Weights of a small transformer language model: 2 heads of 128.
Each number is 128 + 24 x the weight over its row's rms, rounded and kept within 0 to 255. Layers, rows and columns count from 0. Numbers have three digits each. The size before them is the row's rms in percent of the matrix's.

# layer 3 MLP down (transposed), 1024x384, rms 0.0503, rows 968-1023, columns 144-191
105:131145150148111115143168118104129100124118109147162103121134117158101144173132136144130139125159104103165099130137179139151156109164164105101149
099:102152139156102149111111123134119121151141112147130137165131128170103139165163155130154144093121094162091178149140150119113131138196183131138106
102:156120158137125150129113128111096119145112127152127111179109123168167167129177131090139158130140143130123096119121103106113116182126163137117135
104:118120120132148086121125067137124124110066145139129117137128157141126171129140120155100137120138158085102155171104145160121136126146113141145129
097:136120139125135107087119151101130107114154111112112120123139133093133124124096135143145190177125153110132089130143131146111145131162076121128125
099:161137162126065117110157140104086140105131115100176144137146135118135095132125129117135136155079130081125119113142116095134128109083117148146119
101:082108132120127191105094145139155104112160082148144071155134119134114143142124141135131130120154129141170165109092106119144138143148121074082139
098:113111157093141175123126126136122124122101118152113127113088089153088114167142139093155117123116122122154158128114123129145106140148146110123070
103:094110152146131133128138144167103131139120120184099103066089118137172156168104128146162119139138133091123082093158124140134164129200143140146159
100:099138127078149102119120120083096153119115100102148123122094109146120132107150090133127063128123103106144099133134145156089133095120142145127082
098:135125128108165120123118163129102134118083116152161098146092136121138139104111128099160125145091128086066156091152129125103114184139161107162122
101:144123101132124107105124190138160123142128144160137099125137119144124117102171154132111136140141130142117150102148177169100129131125143146145142
097:142125140179125111155058108131129126134138116120080077134141137133129135147131114124131107166125096138126090120124174126093162161104145124143105
097:163166137122109161118141147120162106120175110132081152164149141133134118142084129131155122160117117132119111158170117134140131128165140129131124
102:148162103117168122143140141160103085141119129129100162095103147145098125101159110114139135108101096132119180085168131140084145142133143143135152
104:109135121109138126157128118097141099144145141146152169131130105146131137128142117156112097080134098128136150139111149127132160117144157133143120
095:108143155129134113123150100111141123126159133137100121103147156138130130154119101140138124123129066134042131104171140089123122136134115140129156
102:122123143170172151146115140127169080132099114149134128151124135139149090137118125093102101164129131147126165117119115150121111109126125142139126
102:119117101085158145097088143141143132113155116134130107115129119128139147116125097169119101128127110174136122113088138116120126113092161115128100
102:136104149120144135090125184122133155094142089118138105175132118133174087171159124129159136166136134101148135145114133118134116121139122132184138
098:121143117170116109114072138124087144093134128121165155126132077086127138106143121139127142159132128178088104132161151110141143160153088118149134
101:150160163101107103118099110132180088108140129124157133183115111110132137133129105166123095151128174151122109164118145093107099115095137126137126
097:150145131120155113130148150167125095097076171156114123146174127116166129176151123161154085143124111110133122131117157122113128139148111170152111
096:133132116115155161187128134118131145114151151167109161119124115120134141140126164109114115065146116112128118111116155120116126139144122175132120
099:132116130090186142149105132114096093138113128126143122112144109154108133121143104113113152161117147114131135116174166140092155129076150121124151
099:157119093150099092137104160102136122143123104102138163101138139143126141086140111129118089097132138129124088163122139154151136115114117098126108
104:156055110138130162143131128108139158114134140154125104134121104126123159113114121073125178113144128090133147162132099117099093141132114127131100
101:119124107121096112126119099112131130139142131115095116091118096134140122114125143153138161155062113111147077136156122142105134088136174144150119
097:155134124120123123107120091126180132156141157113131137140155126113145130185118119136124162140097126124137163101112095120093096143107139115159130
099:157123111113128086101132099127135107125139150113138147150120113148143110140145128129143106125119138131123153148138084152175166101123153125136168
104:176141081088099126187163178143138103168161148119144107119140120107170142191114146093122116108095118118139106090158119128119143136090137130116109
097:149135148095111077141117053113114137117140091092166142122134155094151165108118139138108115100168159161135137156124165140109141124210123139084155
098:162127127152080167133123132121139145136130140129135115100102106157113121115092095118110147141145114095138158145130133135094139121099096111107160
094:147097130115122152161109169147172101134124086119186142119133130100099094130130095170130135189115123124113125082127094119132090115102085132143131
104:155153101147148183104208165142112142134114085095162102130115120168189136135186154142142122126155099122125166136139063138100095104144144111156128
102:131158115133111134153117096100098143169134062173120136165145194134101115160112114148155155116121119082074144150139150119139164119127106063154167
103:150149103144138114124149130104110093133136131083084138138097159161140149153110108103133131157092176112144107130126137111133080110155130132162086
103:096133130131111138113135142094075152148101116197158059136134148118087104141158170133122089087099128113168147131087104125110124141171094102090120
103:126133125138139144130118177105119112133178148094138101132114127194165106144145114127126127090111096093079125096163110148133175137121158130139117
095:131127124105113107126140054111177154148137126119150135145139143110123127136115129122111121122085139110151103159107119131102145088120117132156143
099:121132158155143101115150174127115101121146087120104121131140135099136103176104106109114158121114144184133086128096128110156164134123153134121152
101:101137146140122112145099121117128154155135119148150151124141129145140146151150145114093143148126120112115125112094138129129124180123102127128085
099:115160133107080108154103221078106121129148123115158110105126110136105134136114139107115135130118125122116151134140134136162097102149118123151151
102:118119145102170142145149085109131122139130142111112119125141097149117126118124102084121117109158168114127110090128168146113111145179115118098171
103:118170090095128059136159144131109146175123108123106161091146136150137141144131127090151148137118157125114127126111153161119181079075107087166121
096:124104126157168102117085141110149128143165155131175129129124148096137155121129140134132125139093116123098102130129104097162115105105140178164119
102:133089163107126092099144087133097105151150114108101106125141134142117137130122122166132127144136123124124140150169150091090117109140115148138128
100:136112139171183110110111112117137133145148112135143123149154141130123139128149123122109138162115150111146060133113159135114112130114095146115185
099:156127139103145145095130189167136136151151150144127129147114111132125090159124107135057157116127160099133128143103146121136148124117089147144137
099:141109127082097131110114106138118164092063116151135089150137117164120138089099166131142133105144138140126112158111136142131118152140131094098117
098:130094121170166140123181143175136081150127150129124141112143130101098108118132129089142120121144129156115113128098117154132124111137134091157134
103:141147129094135151088157183154139100112112109129163130138115147131133146080128114162157127142129160173152111150099139144108125145185144124140121
099:156116079139128123135152180157092100148133106128118142148110158143107120102127107144134139100146119137090115100130154141109177152113112159137146
101:134190149106185133177103094142091115135124134117104148158176111087142139158114097154102165125144117126112115160175152099109179131142145128127151
098:122124195091125099144101129079138113135120135080155159137151111128132107130098159110159121103140086164115125108116137168168123142101093122117117
096:147097113116114130149129193101120108149142138143080138149106081141106152143106132142087124093142090143106131111165115106127157101170145177151137
# layer 3 MLP gate, 1024x384, rms 0.038, rows 969-1023, columns 144-191
098:168174080122141122129095119138121144130148147131134124163141181123131149117115087151158128153160120131141179110112111150152126136125115102129128
100:115088094168133123137108117142097112119144139115156136104152171155144123108185155149107142137135082136083132135102139088118163182129113134132114
099:145159136083144124131126188133133116109102092119139116110147096129153098128099133178118139111097152114119164111125155103133110158098131124144097
099:144112124113166149157137075100123153122116147089125113144116106167147165135118099140126080089125125148144115124153117111143117179130109123145152
098:159126125076118143108132024143152128092156149135123113163115130149160159152101151122086147126103120117148140116127132136150129102158104121124117
106:115096134125103115143113149116151130113103066149163088125123137124185104114090124100115108112126157158127133096129113114115129130111159099146179
097:129126129116155171100130134133156095111116115161088089184125135146125070106152154113138124098124145181145118108104118124135103082166129137101096
103:093142112125123134163119110137108123145155131140097135124122120106155104119119133140124116126129127124106123116147154154152119164088138132121094
103:159139130157123114112109113113139148145142072147074097143139146146127138087116144106134168108109128148132131141152134097172117152108078134105135
099:151145161150137161165124099133119114103079076153124110141147108127155126086125110068122108115106146124062113140162095109126119107151103130150154
101:140153134124149142123108163104126165159123146159150117073101134122106111117157115157113125104137149131116103126144112103108117129160109110177169
096:118121133123116156099125095143158115133149154092132083119159154101112110127119142128160169119130139119136142104110109104113174100081122121100106
100:125115103105157149121103128107132188148150163119121156143153148108091171199139139142094114090099149091106147108137094138130139103158135166165111
097:127128130092127174059135143096142091129102144143176106143110182103161140140137139120142110170155102119119101144182133166129120137113159165148092
099:158122106127125117111172117115092138119156141133125112131107111134121173129114152110069120111092133132159098107176128159119133132145154139146085
097:119119103131125104150183152137155143132134095102075164104092134144122120137098123111169132131086142140105108110114123129121129124119140143118162
097:113122150105118113084112153143144102101146073136092124130100099130136122123148163111142130140126112133161129142117170143172176108161160137144109
105:186170188155144119140139083135147139137100116130119110154149102176106089108168112095115140116124124131101090105158133135097109098116124100141095
100:148103162127163133139139112140132160084108119122138113122096176129163135128153109118161158119131167155121137116147150094120107129158139150113112
098:115135109114189131131128143131120085147111129164146123140126059097158150132094160131119122163142108160147140101093119164090151155119133131130156
097:134187166179128129120148166106122165131132082125124081138123098098113109151110126101141113125136101146124103155163090115113113112141161126074164
096:144127136113130124113097148152133112144142102135134128145138100171153135195156142163153067143141161091149081136118122109160124118105139089146157
097:152123071116106130127164154109116091144152158092118117129123159142161127138174138089144123184150093128110127129157142103139124121136130108171132
104:131104078122160103153092099124081129112171118102156102113112147077117119141168127115148103140125139137142103148082110103099097150180150104119155
097:143141154155136119119139064104140145126165130143096122123109169136084123146158117114136116131135118141121153166126108170152118079126144096110141
099:124097147109121150105156111103152077134103113174109121136124170139136087129120141125129144101116103113117119119108081102088140155145174166159156
095:143143161107142108103136103170155124108054114148134102157116189125123113171100129104138180137166091140146096084127144141098133162152154143107128
093:087109094152139091135121104128193137123122127145067084107120127120117130150125068136149085124150152152156133165104131176131117109107108093145114
097:119148137145116148158126139123128167176125113137144147135160134101118130153110085129101112099122137137185136088052108100106100149129125088114123
103:095148190160142132132124084123124109071123152108122133111109119146100122141126115133155160113109124110135107153161129109118114140105164126127125
100:143137130170145127117137189098117162164146137110136143141128125105140159130132108134118133071129171118145147122119204140126128145148148104120144
099:129143110133124091145130122165144142054152127102129087115097141166111085102085156139134163137151049093119110121081101132149099113168147174132119
100:121123159083113139131151175126143110121137168112099142146170084151122135122056159145148120142146119152119143140091152150132135110129130097149080
104:177136117163111157081142109109109112126110128111113116104103139197157112124100169127125085121147135133087088121153156115108103112105178098136094
102:151113116140119111158134079120119136135135092144136157139146157108114105125121146139158182127125145099132140137129143098142149178134124141145153
104:130149140125110107074139128122115089128147158112096136140118102135113131148130088111095140122060179119146152125106116113129113125192112113160122
098:152115126128151138121180148149166125112065136144104140169124117138130200151095103100089145141159113126141112147129096115145110133117148104131128
102:078146143114120147090140128148096133105093106148149134085153115138135142112149167120156174158126116104106097127104138131162157122123122099137118
093:129092117119124166145117152108146108136133143120136110129115108127135117137135082148155167096133132084144127075088155182105123121151129137105136
099:109123102147107152126126134138116107139178151145116119171137135160127101126148113146107149190116138136130146164129125105116117122139091116141127
098:177156102125123157164155143118130127162144142124113119132136146127138137076129135129102151147143121138126126089121111126165106131098151133105112
100:107144121104150124100147154119121135168156164153111072123103116123147101146180109161138127130137132150153125127134140126121135144153123145120135
105:113069091149149094129147126118106105139133117081152067127077172105130128159114102157127163121151146158101101138138131145144128156145140139129133
100:125170111114153149126154098137123137153141095130104153117160154122147154160116132115143141103141136134128103108135121162101155152139106120157179
097:114122150135072150159149107096133141069143158152155136142134122148145146128124123090159141108166079134099120139113126112124127155111101134127118
104:142166131131121126135125157087126146132128114119118157126143110148137114097117175125135124134155124115119150197128132158094161113122102137138145
100:157141100175126198111095130127127148124110175134117146106127141150130135100116106141153115112133131150129098120120115135148137074125121121175129
099:144135166098140117160127091098156147113102085122124108130142172122113121115100107129104131103127128119150090113104126134152145140143093141114146
101:139102095173127077126170127166191074131109105098162112150116124136085111140128120131111100099110174114147099128140115115190131134095122116156149
097:109129122103121138175123127143131131151142135098161097145125142155172132150096126125155120108101108123138102112137144110140081092101157109136140
101:127101147183099100108149080187165173167119129144118109116138126112149121121118101155128178136127147099167086123109145163107135087140124111116152
092:130125134128122100155130132081134147174188157126146069151128107127125152081086132112133092098131106125170129153160138163157113113155129110108137
101:089121148135108150103101136137145115125143112113113140148111090114090159112116121146136125100107112127145120092144141157117125104156105115105157
098:140156138115094141095125133135105100109102095112158161129128138121113150105126126094156117122121163190160110124180143107163100162080120104150146
098:085163085106130115131153137128137152112114105112123131159109106106136113119138138126145185162144112162123086133097163144110066142095123112142089
# layer 3 MLP up, 1024x384, rms 0.0383, rows 969-1023, columns 144-191
099:090127096106106144134145212124140112150129102152149152154100157099141136139126127141094137150176102135130135150134135112143104123139117081102142
102:168120169140127120122099149160160100131129109107135100108140131143115095099109109162137079120138116112094117155184073118152140103127103148146116
099:083104120117100152135115106135128140130133141135167186112147132089107141115115147120131087143125173159146146137142097148134135117123141139136095
097:108105178148129126140176135113170132144150167118160122121127102160175139103151157082121106139114148111123163102131151108081101171118184123117144
097:143092140115104125141124108138173116133129158145132147142137130130149142148147166142135136111107109126126138135119143136081159118173139134152067
107:109145159124138116110138089113095147141113178131111139120069167128143129119082115153150133145113103125094126133120147179154101103115162118089119
100:130080113121130105178104177134119116112116128118145157108143127170155151118082115151128161133140151114136134119106134094097172156130123161102139
104:092127116100151121118176130127140136117096149146119136066144120120158127128093136133146142125105146098103162125137116141155096112158103113142133
100:123115108098146174160111121104138085152113179107135175090147123133145107097089128172144153089132114127129136099091124133094108103176190115100139
097:114116102100145148135112118133124129094116165151143102151101161097115157125111101101172128154124094135164166137172093139128158153125146082148139
100:168129135151134089111156136140096100130152114133111100128161180105141148158147143147112107104118122152115124152130127136108165156122092178108162
100:086103122133108124118125165144149086145115118142106118197129146098139118103158132149110153134133129163119132098121176125145087112102151097102127
097:097160102127168144110093125107144100127154137132119151128121135151075138189104104104153080118160165122113135114133088113141100113143124112123138
102:120131098118132132120124154138124072128124113133164159138169140142123139080162113148168148125131094117131127145099124133085143094119141109162112
102:165167120081140122089115065148129099155145135134108147123111174131106163180142106090091145169125127124123125153108116159148122160138144123117125
093:169137123124076134143143144134141129126102102140152120098104109153196162122166103116097174148127116107163109123074123118166123128101161110134096
096:071153125167127157114145155123164132203121150090104103164153123135142125118150123119115128142121106120086131113114147127099152127116123120137127
102:155122151115174127138102178130115162119138150133143125140127129150153160155124129111142121094153098144132107159091165116115145123133146092121155
100:091096093139105126159084139124142165116128149132125134140126135106105149135139122128107144154127152136124134106146136143153150098107116145101120
097:118121149141086134161152124147127082157097130111151100148119164136140130134128119121128101098125102086142142140151160110138156170096153106157146
098:153136136107161129154153142140096155134076117139153127087096149114177124132153122121142126093154111131143098093077096152124102120176120113129121
094:101124141131112125116150137086149098128147096089159124160151137107119092129155123136112155113105136112119151124163154150157038122137155148136138
098:135105147125159124136114124135135153128150139141166126165118128150094122128162110096136142122148127132154140161118113085144139108156107127146123
104:079106101101169093098158127138095134138186139121161126151139161146120113087098098143107130097106144145121118163153136157162127116099123089146109
095:162154175150100146148123131127124145136137127095128102129110118123137112129108167056148131158123149088135131152127144132079176126115126161128126
099:182097136141118148115095163153131175106108137140146112101120166126122130132167132100127145143118139095114104138131103094148128112116135122146094
099:158146165110118131153112116154140128111144112155134115157191122123084109129175149151158126139143133127107117112183111114104117112128149136143114
099:144138130137104099147148125114145150101095179091126087130088128120077132148197137138148152144157129101141100139106114139172102159136147138146121
101:137117100154128146102158120145105078133154104109136117118092137131120130162141179097170148162159168138102145179119127141145106138180100124124066
103:121128171117166181144125158131103140083115160141142108142143131171166143142115185124175132159121093172103149141094071109146128131117119094102134
100:126114101124092147092112129129180139160120150122100140133135153150125151179100160092097119109143173106132183121116106094133074124145108159122093
095:145088125087152109171134138134129120138165107159161125098137094086205109132135098132048155126120140125093115118101128144118122105149163124156099
101:165123156153119161144077163141170146119133140115157090154070092144120140141101140133116119083163093109133114143129167100117163166142078141128136
104:120143123111119107121153176139080093138133113119156076076091092110181102121159121134124107149133125132131129116138115137106137126115149119137148
096:125159147104119140129195114097110138115124093132157131145129143090154132089148159146139121148123136143128129178128140152125145098116108109102126
100:113103135123077132121153120072099097107125115133141175127109128100122111131160122114137152146127159089100121126117199104179143102105098121135151
104:140170121105099138137148148108089124125117113172137108145139132110073108162148157091144126121104111092142108102105123104093079110165116167113106
100:101129142138148128115109095133137146126146100126074188141133107136060136138077162156110110113104097119107110142135101107150112107098151107120127
099:109142143109135161075153128141125129159089133131128150142150120113140108128147130137168150163126118172068157114172182153093128169123151135106140
097:098166082124134103177120093146143155114060132096112144117117138143112133112155134129097122119136115141146162102149127140121097120122086142152128
096:165124117160143139133106160098181109121102125135089130163159165146101132176187119136106133106097131153158106154093132103109114126077153088099157
097:136103142145127177099148176119127131106132147113127119098141089120150118113117181079161140100124131153131115119101131098174104128118097169112091
099:086139095168140102144110145146085137132092115124141102138116143146109162159128122130105125108128162130120150159179103086130124133150117123125166
102:118129092145154121115122118151092147136112139150118116126136133136153136153141146150113180090137188156134157159116113111127167146124130173184128
099:069139125126117150106139095160154105119107178113142128108149148150114117118166088116113141149123135099107097133124109114118168122089110091114109
101:157098161125104109100131128147097114132129096155122085164121192175137150097156087125133108163119149142158138114052155175131121097102165119142131
099:110137145141139120114149164095174089101105125117128120154134119151159128153148124131125113118093116147151124099123115130139125156125110102085171
099:088122143097147104154115106119096115122100116128096161135116148138196142107117166106144119134126124135165111104077119154139162112112128131220105
098:136163118130132105155179115132150101171131125104153127148163125095096123118120107160109138120099136130136116135146124141158128118155129119161133
096:141121148140110174102163102141156106150140117140101089079120160162119106118146116115110132115119127150111121093112106133150125141142104081104132
101:105147106110110178135159146090121126132131139152140147122145119127123147160115174128124141099118165143157105134145155142150107145114121110151174
095:101129104132123154121141138157155130135094094124136168128138156136154126143108137148129127118133118178111097107117138161139096094135122135132106
102:140114135161137132133133136127094102099139119113131077172103122123122157126135148096166114082163115126151114130165140129148083140103127066152113
100:123106150135138115110168119133137139182141150157129135106126144125170137152163132104113107117131154120106098169104119139139172135137139163149145
096:175130182118165096097097133165114136151116155128153141117115141108106121131139102129127135131147123136135159119083153140145101136157134068112137